Part of a small language model's weights.
Size: width 128, 3.88M parameters.
Training: 133M tokens, 16260 steps.
Each number is 128 + 24 x the weight over its row's rms, rounded and kept within 0 to 255. Layers, rows and columns count from 0. Numbers have three digits each. The size before them is the row's rms in percent of the matrix's.

# layer 4 MLP down (transposed), 512x128, rms 0.124, rows 52-106, columns 0-127
115:124130148148159149130152095085098130097134153138121120090106116110155119137123111076115156205148149124139106133129126136131132157126214147147140118126118169126148087105144114135141122166133142131143140140133084110111164147140121103115107146174135163147126144142130137141186116109122138097142114118124134127105090160101149096156154116169137095105130101103131158142176132137138139181134
113:103136119084164147115134132099086113127070149123142139124162132142091106115114122109143134149138148119119099134161106157151118133151102177131110134117133155120096133120107119063150134119136112102148096139118130137105151165135117159113092111130155175120111123137140132090171076139116173147118112143102103096085138139146074156122111121117138172118116120107142117136138071093134159182127
111:156128140123132137133179123105140115135132186119126121123096136161114159124094182131125112093175098119144096156137165114169154109127132134143191141126098132112156111128111173107143128106100146121128103097130133135106103141150091147129115132168113056176129163154115114164102105152183097144112143110112116144132135142123122134107117114105113093124107130128078119114141099125172102123128
106:145129105139142113132152097127145099061132149121110083122146091142170115118128144134174125107111110133114088120113096114120166069141155178176150133138146100130119140175107137121140164113129079129110130125137160159112149116106116143092124095166118112152105120127146152106104127123101120113088146095133118171116133113129144103110104122143122134131086115193120118109138175098091141155143
120:101137149142093161152135157093128148097114148110143133126135158120151103113086153091175143143132148150119159130100124126135120123168133105126117144103122100136141149153112111124175153143131142084130107118171091144164107155092165097090111147144131106128136090128139178088114129141140146140137145105138133131122103083150157148188120143158121130115129152109161185102142116133089165134074
106:102107089153099080132132128107118153165125140134145113158129118107089152187144139130147140143132082129137115112112147148154153158152121132142141083137079098118153150152159134132116096136108097144135104121149104138178134097199110120084159115132055141142128128144106124130114106146122144146147100149147113133154100121082131097126152140106123116108083128140079123129138091152151121137143
109:165138153125066092127161145106108131150169152127088162130104130088142152136131120096167179062152145127163129113162135125165151159127126119123131121143074112094103109108137140122181174155124110133163113149106101167124139174142119140178117102107121110149128156134137169128127142125130140136139154135102131122126124137088162129174136125140144101112150124130139129163106102101134131149124
108:170106116134111112147103134090122153125132091137135111135116154131146135184147124124136117133138147099115156124142145112106090142140162146180121158144115126131134133151186114164125104132159100134128140140096104143170129134188114079127097164161128152126106113138148161103163123142099122163124145108107119128098094101112147184133105168126125108149132138137117125124113168144149204170144
112:134118099069149127117096165100149144173142076120105104120140149148124129105131071108113113140139124114099145093133133182134095110141152129180148110142096107108153151103154105163155152099129131143138113112163080154148111152147137099172157155132095122145149131119126123136106144168118133089118156110137113139126137108129135108125172135111130065171125147117102097121157128136105117095153
015:150167101153132140137103115085129136104121079129106130192160103142143093124160146109132152100142121123106180111142130087157129141111066127125081092133145128127088145137139132101162080104132138098063115175096116179134114130114107103146108157149096121143102126123139127166113119145149108097135153107143160127114147130091148129138116091123124137102161124123145102130124154140100141127141
104:120132087090148150113113160120123121223167125138095160115094142137153129136145150099156146098103125115087110165120112147128150059111131128167099121151117063106114116120073132159120109138113112165107117119148103120088128175128133127155117141121150139127118124120134097133110124118137123101120095103101116144129134136143137111181121133103153157148134119155143146115082138103146150122151
115:154141126145144105119112141137147126127165086101119092145148122096127135130137159134169129148114086102116130127150106173186085179146129139105112149140160097174084161166123124140125126131077132104114124134111124159128118110109102104141114140156070131129162124134133138077150154180092120108148118119130143102157122124132097116116118111109159117171133133150193174129161123120120130125133
112:109153134134152114142151145120092152175119118171096118148135152118150070145086109156148137121104152114155127142147159127138110191092110149136126125117115089137155096124174118155143116164111110123151125136134111139129156180062114107106104109135157094096183125108107105129133112139129105079141136135104122147161133128181132092126093126135121111136151124113109107121139102140154153084137
026:200160151122128160114106150127107127082111111096091167104117140126160130116109136121116099113141165105101115141189084147157101137150110135111138108146116148145091178104114131135098140074155132088122149121168137127108165111124118156140107099116142147149133127144132139104141092143113148141123121136157114134103139114117154100137171113123169138159157150144109150108138055114111104132142
116:110107161128128127159105096092134137101092107157112111144072098100138130123114136142108112157163142157134105128164092085128101084151166149128070080129132107123166136122100107136094131136125128143128093130129157160137095129155106147123127079097170107143114144175104119111134085161130133148103148124129132109178091129082129118149129173128102085136141121131127124115145159116153125144142
111:133123137130102137144142153056143152129082142141113125127093117142172165122122110081118116128116119087156095117127097145109144100119138133135178173120155137130112145134154090096135135161117121163143097137116178155115134100118136093103127160155142136104128132146159090107119128154104136129112160119094135118155100148116080128168120124118117092171116136083117094099137131099114076114165
107:136136126161126132149111130159111097092088118119179146130143102104127116117082144121087108060137114157136140094115101131134151163132135098065128129142103137109123114153115131107150140131201120120144117115148123117099135157099167164110121119120123139108161145136134099146117126125090134102134150089164163101110105147149162076122140084138134157143118112152134111076140123146124126170098
136:153109086152094131159153167103145130143123131105091140162135111155149093135112104124098126109087143095150141060125138149104139128146102125119120159141075135095140132122134091108180107156102152141129141121173093156128133124129160114072143138124133114131137124099158129117134103187138082129095116100128123130129109155103142120171081097140130116163114143130142146090104114145118135163157
126:100138142135141138136106132168129103124083119141144182112157138134126145168118143159136147133134080096121135145168107158057095106138122129084141117133154152127113120071127136127116131149126144157151108112148112144143117136111154126132135095107127152143097093088096135125142125088138086134113152097080084135121105091121080071108123099078130142115154156118134142134136111146149092124102
099:123127144156129081134127153148120111110119171098100151143112112158163139092116112125110116129164111135121106165095135098132083130160144107094138113105153138135190153141138147115115151151198127122173133110158142112118122122162146141159113124091135145144113087120119172125176119151111122128139113154138135138135149099114173091089108128106101086107134092137119173145178160129129100131130
117:109120157089129153160109110112127106102164125100154106065172169117152131127131091103146140177086121132125137139097142108131127118148153120102206081102096101108112135125105139113191168107114108117148114103141169102132120134132155117124094171150150100142136119127139133088142130111142162116092110112156120132153116144143087132098122132129126117147128133111098152124163161093113131124118
114:103119093116135095118108146098093132131126129150136136122161098101141137108169134130175169146102119111149114087112072099080142108132127158177140134177134154128124075163141135128133146152104132116138136136132110092111090093171176158134096104152124123154144142168143109116133137136111128139090111137114135156124145174128123095110142119160131153138143131161101118122194126148142108174136
135:090152138135158103169123117125146091155130087149146108118126111125117153180165145151105106161099112148105138162084167182109103123124095108127111078111115147118138125137064124144111092128168102141146162117120126105132088162114128138088108119137114088138148156106095126151154140121137155134129114145136194164111154153164107144119139126147129125118163149137125127127129138115136091170109
014:139142086152134106122142088142114124078131162088143104141166156144158148146126091112156129179093126151129147133120112131155123141113071141098135112089141156158108135095141102117116098108105100174140124149108136115102135145081163107115126109116116147117141112139130094136115117157127143155128095133152146088152172143143179148128148069103119148108173108131156137082124101113096116122139
101:116138108121155148138108134155099103161127065122118110112172133117124113107139150101154136101107170095117105156132130160116131143128102143068158140115126128129149098155086130099144110146148139081103072103140126126092138129098124135160098131092125145145158106131115132120106128134103175132160118114132103093114133192159113114067109150131159101097097134146140105149177118118104135129107
019:123098138095098104149126140130114130067132124126121146118148157136139135111116115151112154134137115128088169126128126137132129141093144145130137110102127155152161131155120099079086156093151088062098124120147120145135107144156113153139091094104133114128116133128121171124173194096129122159138143127151137098131143165119142118115133145082173143090114150147169130144103151137135094066154
122:138114135154110141094115084062097161096155115144138129095125118151133129088123109113121138081138139093140131119156178095093094135111148092101149161064099151131105119102149134090119145138149099129126102136123140138128116133097136116121165106142121110077125158115114149125155128122135103118057179121128130123105107134122160115135138118107155109143075110099132122130115090102092149113127
103:114127131207149128080088138164108097131158152126138112160088157100160119146115109170130144049127126126152131131146113136122117183114124138149136141143148176118096137134118160155146142183099153165142090125149151147111134133162144130096142134100116148141085093124132147142145137125105145137114136158122145108122152136122132091122140141118152121135111144105124116120160119118132122204117
122:123175146137088136142103073118122110151111172159145135129090098158100134139138122061119152128127124091122069108135140096133147148147127129123119081156137124138095121115141125177129133106124116128158161111141144131127198114146186128144125176130125093166107150160117147097114161143145125147118137109152147137131152113098143101141092167107129130151097106116132124152126121183139124124139
112:105103114090110135163130135084100156105095126106125115156183114138153096115163128156146121085137146118163171138130073169161141106116071137100077149138158107159105147153075113133127119132141156109104143128146116128171123113130106176102155118127110123097125111110098133107120105156108140134127139118131120126152166126103113129102095140155174091124105125114128112132131153146147106167097
014:090125131130129115195138104136128107078131161118094122122114165107119138121111180134146183056144123172141120110104149154088108129147164113134111122144104140071108128098142131132120131172111091118180137130101123141137105097141109141143091131135142113174120139111119161124153135134128120118166130132108148113147092124128148138137121147099106141096143109112145097138107158168166129115079
110:129105135105064153123099153129150166149147093137149133137120085159149114126123109153157135110145090073112095092148127146089123115120136126108127116151106140116117106136141139116101117118119107193105083137112135172100118156103141151144124144140136129157154107168136098142131111133181107147116157122172138120139125162125113126094086114145137148180053131117131131121101158106103132123154
107:142133117133092111093111186147089152138129117092051127166126141123108110091150177161116120117149102104069115154135139098131089126140145165122100125128112149118130119153119094160129162140151144124105148099091106164168112163108119151085149134118138146117106137129164144138129138104084128144149153108121115171116095132100116108132149114136161148099122174104160133153109142133124130141103
107:112117161132095144085109121078134166098133104117095131144173138143094134105105150078131133089188116133108102106162148131146116197090109134114111131083110150103111150148094109094150157122113138142077119132136087158116120143123134103139144151115121161126131129125162124133147107143159154140119159119142137108135119136115131114140125119133085049111124107145145124152091154100126137145105
109:158143151154137176113133132117138107100140163138124111095094101153151164136140132094110127176113135124145142120128139147121131155126116096157096118094137077104125099120144085147142142144125151124152110120115126110156093153105194134118113137152148080105153137138135132170112121073111139111142120187108172132113164139129141121136125111136121097074121082118067142141122142098129088137107
025:156108130134137129132147127121140141090119131141092141114154111083132160090089121082097166037155127092104148158155141105120111112091150164098124126115134148128100142132126138110112121124121116110075129100129135139120139123099075115135108137153142075148158155125119150121114146111135175122162093152134124158121131130152159102138126146128112111108143081167154133124098077118114147106100
112:124111139147141144109130125069136154082094144077114100119185142090115125136118150159117155141154158115118112122109144118140126115103094128131139099131159087149151153183100126119152144141104178105101126096153174129148129087138132108085131117122063131141107132120134144137157148170149133125144141106161152093110087112135137099153092153117119092128139103108141136103120163144144147106093
016:155137116169127063160139180104143123087118078112103107145117107153098145126119140107095109166136141130143116092114098118080152102172125127137073136104122123109132105143098130098137116115123128104119093116171134151125153159128087141115124074105105171144111134150123147108128117116162147148156127122110105121138077144155078105146121146180152133160131137144137115112154147144140132123159
027:174161117136075148163130159143166134099127142126109167160121176120161142102130156102120120098102137140144102100179102145144099141111107094097137129116109203123103109112105131104116142128136119099109141110161093143152149106142156127113110129118153123135126161122115140095114093172106121118111119144149153120106157138135144139159139134101159141093152129090144147100173107111109175159163
101:101148134145082152107107098105128108118172120120149144079164112109134150136127148095167129099169139115112153107133124171148145148108123135125154127136132126119126115156085094111127177123128152134107085114143122125173168096108141136113159149162134094136155095142153113116120142149133143132131111136118103168121084109065144149159088178135135095078138148150120159131139108108117076123120
019:151137149157109112130134125113116145128135113155130127139087132104135137171146145102100163102135094091137124165137123137121147128129100173132161136129078144072107133141118128126173113185128114134098108158104139112132175121125137100126148127136119099199138130166136136108119109164070101133102139166129119154155114121132089134137092107141115107157134155193160094152142124172121124152137
017:138136116145071120135105104103117148069152093095155124145118116166152158118124175074132129171187138110149135125135095101124132124116157104128147124107099142084106105120130122108127133189123124131125099105143138129123116123041156107110132154123119108144100124126142144119118072159156157141110137097120097125132113139126101093146100104132140090139104127152151127101147102123130158148141
106:115108113137143146133140142140146088132099132140144135123179132128128145135107150098150142026091141111118157155119165164142183144119145162082090185106128139140146123141130093108145111136136123106098121117161124156111160132095142127088112166126089116157101132174146143136126159116115123102088133090127136126116159168127083122118126135136136147129132148166127099127136152135096113105127
122:106108140117154167116080164111115102103163162112127149160154158163077175108110130080114115135106096156149123107116122151135155134181122114120091127107112102116159115111153142167121139154130149151114154104121142146150113136130121136121144141131182121138120126160121130175128144150129173108129118174152144112139127129144150103149130062073135108174165125137111094108154112121100118132133
122:136110112142133146154082109110113155080114089109142108132150121166165118099136135139144127121091134116110066151093129143130151142086161136134147121138112084114141119125097134154096113124148114114113118101140090164176114113114136116103110176127111159093147073165132127157108106082145121078110126093146155151118115154130174138129153136149148098138128152163143106097132137131121153095167
114:106106115148109113134129163153106097126110130125120142070156143148138128167167139125125123149154091123163135125116161127150148141140101118145145108070107135100126142117051143109149102140129112102143132096165124124109130133108164137119101092138105105181141135092143159138141134113099123109133094151097166149191137087131133142091080108124114137106110129108154104150137122135103153163173
038:119132170117125118135109110075060108077150148137105087135142159153140090157130124061120134078174124123094142124171137142115114122088149098106116128153119122131121112124153107119118176171139117178108117108144152128161120118132124135126118137129084127109119142096133143133128153154088174140101151115118148107175129141113096156128125116088152110095160124130108119123149119119142168149132
110:132109136149152136123141152108142141148135111134157151161140137150143138136141120139129098120144091085110156139124101160127114195128117142124139082141113077118134068111128135176137136160117119114157084132141116093143150103185138135075169136137130115144142123164096136169098097123115134120117129158167164133127123156078125119126131101143102085108113154096088105163164131106125090128124
110:131109174152133132124085136158146122098124149122119069154087125147132126097140092143134109063150129106126125157113120143120087145093086116179122152146104092130127156148141121065168138138108092109146143121144153144152162120154171179103107132186126183125129109118127136119123119126080134150089140088115111128154133162142122115143114124119149117154118120155123118160128120111111130112135
016:097132171140143140160103128128077125125092077125134155116091094103136110159143129170112143126160130116120142158158082113168136142144100120139138120121164103173116145110135117119121137123100144123095124114166133139165126122201121118140120112173127178140141119124107122088130142148107144120139127160163122130141083075150101147096145111061127134109131104101135154127128112133161096142152
108:189135161145136152148124120115106156148117161144167117161139100114106141126166158124173137143145121127137101124112112144115147117127129098145073101142096119128163135108115134121094123131118138143146109138089117095146088121141100125122132142096145114150122118177171137156106144115106101104120112170094142166114096132121070187114109090151140164117179134116142132129131137094127141182090
127:084107157101139131169108124213146121084140112097146136083145138120108098128122180133131153124094156172110114140102129107133154171124150153178150103113144142157132137115132125106104138151083121138145115161148119108137154178122150144117120167108105130120128086093108123103137146114139138148089139106143119085124097131139161150143074127095139103121114135151135150119095140119160116113142
018:117169164125136103151106114128106116180100126086102117159123137090138109123146133138104121110113106124130101135153086104132107099073143129153093091109122141117106091120169115106132122139145131172107130149133157123158117114138156133141170150147134153144150140075118149117123100172117130157134126120091135109182140105127129102110176092089133159094131135156138120090145098161111146158181
112:096121133154121081109142123118138151141130126115112163151122144162136080143099094128143111148100149110148098134130132132123148057100149148114154184125158141137128139100075148078137128147136204142122186103149142123090152145141160121095129112147084105164142120116152129140131136117123144138112143160100121120115114142124130092110101124119123119144123116097137127119192151120103138155084
106:105150144129116100121152081151126144122099112150159152112131127097133168179148136123103099054131103141094113144171133133166161172092115101138119132139135129090149127138147173100129132138144136085136118123127133162108112109143130133128187122085100168125105161100162111118147136148115113149150104113170133166141142105114089101103114140129117117138117114149118111175115132143165148167155
# layer 4 MLP up, 512x128, rms 0.135, rows 53-106, columns 0-127
104:111142095119128171139092134111179131103142102128153097152120082136112109109120138086145094142112129139145121104134133130071124126135100119105099114086131091079128141109154075159149115133123153131129124143134090132137143081124169131123136149148125121142131116148075105170135124118153133159120126137147090165156135098130192155112120106179103108114132152133148093106105160158091106122143
113:108104137094089148113068129129130123119103162104124097113136122104100169124132135094110138162139137117159098173097137127127133151148099127113108117139103117165174140155084110128151120127159111139144143146132085139163107132115103104212150118100109121077129157128113110114108166149171085093144163127135144132110160107117110158123124127109103112107131118122084101094128100117141114152127
105:098127151145122145126096149145141178111120138120093127134139119102113154159139143160121114130115140079191170131136121120134147148119127109071136144110176105122111115122114123133112157128160129114135117163127121107105109086142094158112166055111149155128134087138117084109149124144114129168125174119149131169117151062127155146141162137131146147116135135150122097108096153141174145127151
123:087115108122132165141097117142133172135070129149120148170136098164125107133132147133158122178141131128120129081111143115135140135163116104126093141123150145154131162123155107173116149137085184099110132127132121077130116081143137128108146144077160098109130128138118112103115130155170105135152107134092086150153154145134132146158154171155146125075107130133145118147097181121121137140144
095:123179141132121135129096119126140131102147151101149136090102149140139139145116117154130109120118118097155123139138105143123161194143141092107151152123156149149163136142109068115114121133093112155123091098153115091119155100147145156098177126147163126111127125133155086158098123080138127156145133161141071145127138088150137139118101143121165112100093121107110120124089180092131156125164
113:131118111138115109132154146147125137109101132134106167121135103124147139160157140120169147129132147108172115124147112147147119177125153169098119099084138134101099137124106139131175154114167151114155158104143130140133130083121096140137135118124143110097158117124116128146127101139120126118148165135139162171101128153177169157132157162160154137149148135138135158193081141115107118040127
103:094117143127138117136178152190134138103111116122094152119150090138050108102115128137101134137152148089144118125097093160083180091144086144125140132104125113120132157172161118124171143132101105105153148150116094122108112149137159161197120121133133114135136092108116139125143116105123131099136133146121142113158093136145114167106140144138098138157100105109087133131118141111137158103125
115:129176121112131144148120098129138124138146132102075127122124141138126133177160112122107107153126148124137130186126109136102113117128145126102163113107177124117124124178137082178082098117104153130179150107177134126066123095125145124132094146152130165100093122131121100120127161170134086145165142101140128152132121125146159128145118111149117122103133155128097164156115163147169098154127
023:125120112097099130120113087148116126096097125120099109107146122119058145165140134141122077171145129144128114136122147124131142148132123118133126142137131148127122195106157119167111127104118137146136117133133159090096073082106150124135129097089169160114147125119088114151148167107168091164141132106144139106135151126147178179113165134161113142128115132109103130177106139126117104095103
102:142106108115110138128117129131135108154120136123151120174156123119124142177092146111128149151147139172114143084101127115132129108121152147138121119124103164154135182119123147127128094139158108149100198118130099124125111059111100151155126133128120133118195089124137136156134142155160121106096173126180160113104105138112147151104116111110128153159103142126164130135101126103132098068096
114:098151160137134174128138112155157161103141121107124146141121119151128104123164150116114117165157115142161137132137190146100124151091123089107132111150158137096100121086144086133196132142089127121135158144120170129089105164123123150132107113113124140135128107134145127123123072096190100118119152093095112134181119139147136153136098127167145138105121153123133128123063131121106130117137
118:092127121140129128162092141133121123127143106113164121120155138121129144153074158157102123165107107141100135084103135106120151125147122143120091101131126146146093125109171124146123103121119140102130140126124129094117108156129099125179135066133127128151164180102100137129110139114183161086162124108147146129117127086139123129141135134146094134051074124114156171124090129111108090119114
027:096119136134135145127098101161138125070116153128123119149145096138091137161142129144127104157091178162150092128127140065123171166131164115093134136110162140139135177114136098151117145088131166153167144145155115093106117117098136164135145128106178131114139142086096137127159119124126099131134143115150127130123111108157119154115161142161131166132077124106128137164111160125156139087151
123:126102112132110140089139087134177127106120116149159165130139097140111143128131111067145079137138128159131088121133143143139155100153164101127114106130157107098124117146128097170142123119093116138164148117100098123116122058110147119148148113111121152090137157138132089104108107178155126079164139070107151102112160137112177136133136121169116103134146150140145122129121159148135149103118
110:137130142102139093109098091115174142123146128113164158186140143121144173157109124131136153153092161157169167087132123089135178113095108137140137148155109146136110143104171106138147123093135133145145142126123128118122132103100103145154100069122139167125147112113151074106101136172157142163133130120128139114122147135101134136130173127149171156143112148126136157124114128102145118074162
110:093056124120106141107137148147078127131112112112160106120138093120153156132122149158145126121082139152105129127127132135107137129112155092095105110106117116151149142143108116111088106045139130123144139120113089137140101098091126143124159129076121119102174122131125119169162100132177097103097126129147151159107181146139158116091112147128136153108142130123161135131075126142113132127114
141:089143120137124137100161096145149129113085122137127141132152097134113136149126177124125099131146168131163194102125135133121139112149104110089173096088132132157090119135117114148159130138128137117123155084105106114131078128096134148142106165123148109081152105114109108114133168153145132080148170150131104095098123195162151143160134175163138127132144126127114156135143126130115111096134
121:085141103152120157132100098125081112082147126066132134125126166090126083107144176147077138142140151165121120129122125116157114129110164144090127114107145113115110138094099141141162124111113110119110142111134099094149135101107114138169146112147145115172126122122106147146152170135161101140098149130108099104100124140128137128089109118143117145165130064073138126109145135169152112102123
099:121160151136107162161114148107141136129131134138134114112135136123127136114122162123116125142144133129139179129123135112113113159149150157106128143128138167154116096111084105110126135113196141115154122096123139149114115095130128091112138145081127109120145100112035111147181143103142116120150180096114160151088135152138142211151129153139116156140149148137126144161128122100117148088108
118:131119144061141193110094116145146119124136169165120128094083132118116139129136117118183141148142179128167106130127126111137125110108106154091157095148145114153123140120106121148160140157149140127137096136181163143143106125126083163154114130148130117120135120130145091140125154114170110104159143141136161109100154134167115129145168105120147151117127148125102106151126186078109095108141
108:102083139069118147130149089152093107117156152163119148145166158100156120141148142162146109149096122135130132128122122124101101121096132073093138081141105130156124140096173111134113118142106116157153144140118122118128104124125105172180126081096158133140101111106130128154136111073157112166154124106118165155105152129120134165117131091102116153089110090121107130128129103104120151107108
153:105151145144137190132157082149134156102097156114128107134140130173075133134119138161125085126138149093180101103133105132154155136140175129054121105096164162120108131145129132154150161133097124101108128161142104140138136103113140111114132134136135139126133136147131086142131179095117113110134136158127124152168174135148114138135128128182129104146134146133139125138137161110187120142165
019:103103098121151126085127102129118139104114142128129129153127098113094119151124153135106085149131130163142088150113130133146144145125126141056127130160143138158141172108179095144167147085124170118131134156173107127131108128083152128144141103093167126128092116092118110116151116123151128128147165146138102111124168113126164152114122168114159162123107139102121133130107137085178134067130
100:093124088102096190176119150149111106128127109096127136169120118095122150108148133134102121144074107098166149104086160118143096128103126115101133158147115126130184130119116110174103080141183118104129130108142147158141111129139091147148129140069101128139196133132144125135143121140156090133139139145132130146159138128155142138109116117167144132102134128171122117119091154155133129114110
024:118125121088140178128103116160091133090102172125110117128123130157096148136126152154139104150085142130159132127113136111110151130151138147117120112124146131146122150120137074137152090100165162133141146116150146116107153115103154111143147122083175127116128152086105091150111122124163108118141122129138105132100166128154173176075165157133125180126092112105128119155100157078169121111127
121:148091125138121159148124155130120139095135118109139099088178096120124111156123151126120078128136155101180151072179108086131136136124132134123132124150153119159174126112114105155117145107146147132111095151158137138124136106126133109119091138152157118138163138098129090157095156140122128152143120125135078110127122100149150141095151105100166149126153108119138071160144145131170109089186
099:157082128125131148116158120170135137107118167110106083105152152169142143114120123113154103115095132125124130132102144088103124131107189123123147113092195147159150131115197115111126146116132122126150100102113148109101158137134142104124133139054115139152126193124123138147134134125117132098116121119115131093156151137143145138105182108137150134139152121128102113175145131093129138084159
136:109105159111103148125141120126148112102094192152140124149148093136089128141119115161122123134144142146128132131132126092149118112145110164134117098137126132148124170152116143170149121121120107084149115144173109131080078135125156128148134080122141142090166122115110075145103168093150127144173109149121126128103121182131169150125170144142146147131093133106152131135127136124178102069150
107:143154092160119143163135141105171108112158096105138062120146108113135141122113111137165110166130141107131129116136125139148133127116160172127121100083190130091112138105141110153074122097120163110151128139128128132101148114108123140137137104143166111153144127121134126171114139163134133127135115105167114112128119121115124207144138053135145135129141120115094156132154138146083110075132
021:093131145104153143126117085150110123110121128116073090158141081163117151149138143101128083154113127137140108124109136115146152158135130145106149116139138127126129191132137093128121133055141129106119102156107132075115139139100172111134126130082185153112174127115118117143150137131160117133123169126116111154096169136137146155114116136143126156083109151129137122150110190105161113121150
108:091162107142162122156164114132107184123067169139124102115143126150122097166125117117116146127146117153128124134144112105170140166126136104129140089113125112095133168131126139157168132103121140147181140152142110115119106121144117103126177126101125122123157135104125076138192155169081110112098117137124091141148129097158149137091145133151096134135164098123104134159153156146140106127101
102:132182088142137162159133116141117153105098105112100108135148106183158129161154140130180124128127132114138125140141105072155112119101121145137128128114114152137118127155128102177138150099129158130121131157151087135112141114131120108099118180121133121138090131071124108126152096144126076102133152117134122073111132140115140127068124106134121149127162145122122128115128166133180154062106
109:129122153124122133135177123140158145109115152061134092101135072151086127187103157117146136128116152128151121128163108091122128132116106178122132093096144137140119167128109112158136111121139124102103084158161103097125131139128137142121106134146129165136144131118075101161121144114188163165126140161158148139161098138126124151119143114138162112125132084135147156166105143160126164125138
110:136178125093150112110159073151126098123089125125157139124117151175093130158163129131132129119145171131108152097111141131103120130130143118150115149106141155169149117103162111169145153108160143113143181138097149146127142110090124136161176106141130112133108178090125112120113114134137108103128164104162113119109130136113156127099164096173113170128088143098086152113138117096161136113109
027:091178108098146141118122117138084117103117126123113111125127093167116118159112165105096080147127140152155099094123131108114130162130127160098135102128154134148150180111141089135165112070120148119149119100156125122131119115116142122132164108076153144130118130114094112133148138138159130157133187131145116120121171140118154168099157175147148162142085129120119122177105152140119141089156
117:132137123139118109124126108109128097115150104127124143145162140135138116157130108154151136152155155141126150068129140080131132113083159129096164107138092122114102126119151137158123124108099136097131147154136140105093114122093123133109114141106121133113101133121096168150143066127160093129121161126140168117122140133130178194122125096147088126122102108106128206147143190151134152125086
020:116123104081134155134126078161103121118152139123105126117140114111118146182143162136137091171146143144116139141137134113134137140112139112096127125117131097169139156118170099119134136096136148160142144126132141096105123073074163125185150136117141157130129166102095103141127166113160113117138155117141124164110153154125145187116099140157132146122086096113119158162104163115154106073113
024:110118132124143177102096081149130148076130157105088129129155080125101152138135108142105085160127152132149152132119120111129163180121113110120135122125178132168113166115153102143168135098132155158170127146132137111120119132076141148143143096097135141109144143107113122119130142146133142107128145119133091133082129129150151152115154162167125180128095145099104133138097153073158099099115
086:123141121122184139138101085162147153097096106168137157113103135116134130147133153118103079119116140091161102156165139114124089203102150068144146149147117140118113178077106129096159138131130121141086155095138138127117147113139145117089082107153150129105138113132107151139125117113160140107135106120088138089158157142131153156133131127147112122134133082122153127163121139118105143121139
023:092105139130139154146141075152116145083110157109135107101141136153112125179140152135141061162138143128117145102132119094133138166105150145099137151126140124105140128139163086106146113122149115146135128137149147117138104112077122148178107144096158164106140110084096091152140165111144137148157174107121129113103144126141165124087140142151128180116081134123119139142087158111147124120090
022:116136107116168137088157089145126104088121159144135136124114097131088152153121128116132109128089134126169096155118129149134173155145158130111091138153153114171165170100152096113150116104137136129146110137121137110081094117097141120167154122083153171142153099107102124135175155132145113156147133138149108146093167125143146142105132143134103156085091130105151129172115157126129106079111
113:139106120086135112103104121146144132111161124170128126162135147133076169099132131165113074111120100137125140058105120095113110128111145180087085123137115145159155134127166123124129147119163125099109123131140131131091121141091125165117124124121146143142169146103126158132090191130144140114193126132141134175122157126109127128118113089150139158139083114116107128139130185132134120119132
125:140139124108111173112107049133105114129126144143116128117137146146124133200157136153141109143117140148158109085097121097118162115151100093126126133138190134104102147074150135151138112119109123101143147139102105130125142113123111104168086144140121118061131124123115131153139107127133116079129143105152146105118164146111103129140143110107171157092108147142134148152119179096097098126121
120:131137125093123111126149126182131120124082179108097102120067152138129127101115146133118109153145097109109131128167142126115131204156139102126132137142167126177122169088102081131145144151127150111148092135142156116113122145127178127139121094109181129088141124125138099129120157149133155126115092140098122095153136116126116133122130119133157123118117079119155134172152121079139092148107
116:144068126116126132080106133142109114113164110144129103136097074149100135154168125162104137124148118088111154109086153155152131133139160099089110122133106148122166158123116093144120094128177101092149143123138112119124070153124098140118136121070128123110107118135061127155096142150158125123127117117104116160122139087144126167133103125147096140123115115125178146129137171140133119114156
039:114137091131170115112115115189150134080108144114104110135152097135110144145136147125145091152131146167141064121132132132119141152116133115100109120115164154133118148124111115173161128101135160100150142099129111098131117044129138101138169119093161137102133132115112095168124129137165117121138129135159114111089159121156158146073157155128145143128116123110129114165129174109125134082118
113:096104146137132158111094103130147180120109141136115091149163138172132149124142136139131131135142117114127128128140128123101177129146091108094131128128140120157154143135133135159138138106112156128159098118136112075088113157118109093112136144087170120115184113122135102171144136148136150121109128143134094177141124132136116129129129175160078131137070119084084183140101172134107143096100
120:125134123118124158144123136183130101115059153134074104099102082097087169146106136119151107121090135143132133098120100089115179152142113129116133165174126143143149130117099133110132149111197128115143112111099116142107122098129147129114190096095132133134130164093132110127092132137091144131150145130159118093138173106134135118113136134142149139109102157161141127154125103112113124120089
023:080138120115138163111137104178119139108129181104109098130125093144094156164134116143138090177129154150140116145131142129145124149096125144110126167108166136144134167121155078134144102100124130159096119126149124132117115079104159104153174110115173136155160173085101112131152153144126112139159144141139121097153119129131157170114158113144147157126085151104118095167095152127140128121141
107:135159074122075122140132111177150103120080113079044144131098127110118127142107138149117138130110137087113119162136098112131115146119126170128154141137110135110139161145104076130126124092150087099123145092152144109125135143121137107120091107165135105146095133082116116110108141094105150140157143146130139177082138093151154119128125148151132137127100128105105108145162158099142142137134
123:089107138140147132131129116112151116104092107072104113159125153145126136089144133160077117188132149149112137143091143126076114116118175152128146129124124125108096139106151124144136123106113127097108086090097144136128138146089154130174096154162137101113198131108106135122122136117141176124137121120127141120104150113143154153106088130132116107173105100133153079119121162086105153118135
020:105133083139141111097127088152100130116104144110133135115145076140107168164144133141135105179121144168150127125145125130143153159110129155104100109147134112112139176122135111127124139105130127103139124142136156109120108104101116166142121135090127101100124115085089107172147132087120114156168141169164085141108141147162164167108150182137153132115091151127113105164082143075132118118127
112:137118134133126118089121095115137095080134146093127143171130131156133098155105142151175084155162137112111114107116089123134150120141125165079093098088160102102112143104167138147114131132120128086104175147161169114098108117128104135131101105108150121113084092150135149153152117094119143149117115116129100151108137148139199140131106081104103126146147162145109113131141151124134110120162
106:126092102069133150156114127175154135134126138069107125147157166093096094135079124133131115121124182122147156093114137066145133112147133141145136110124152105121160152147157149127130121104108150080146181192143121142110105115098127085133094154119135110117159130099131135128121087129133126125141126122104120120113087161125136123131153171149119184115112130137106107152131114121117125087126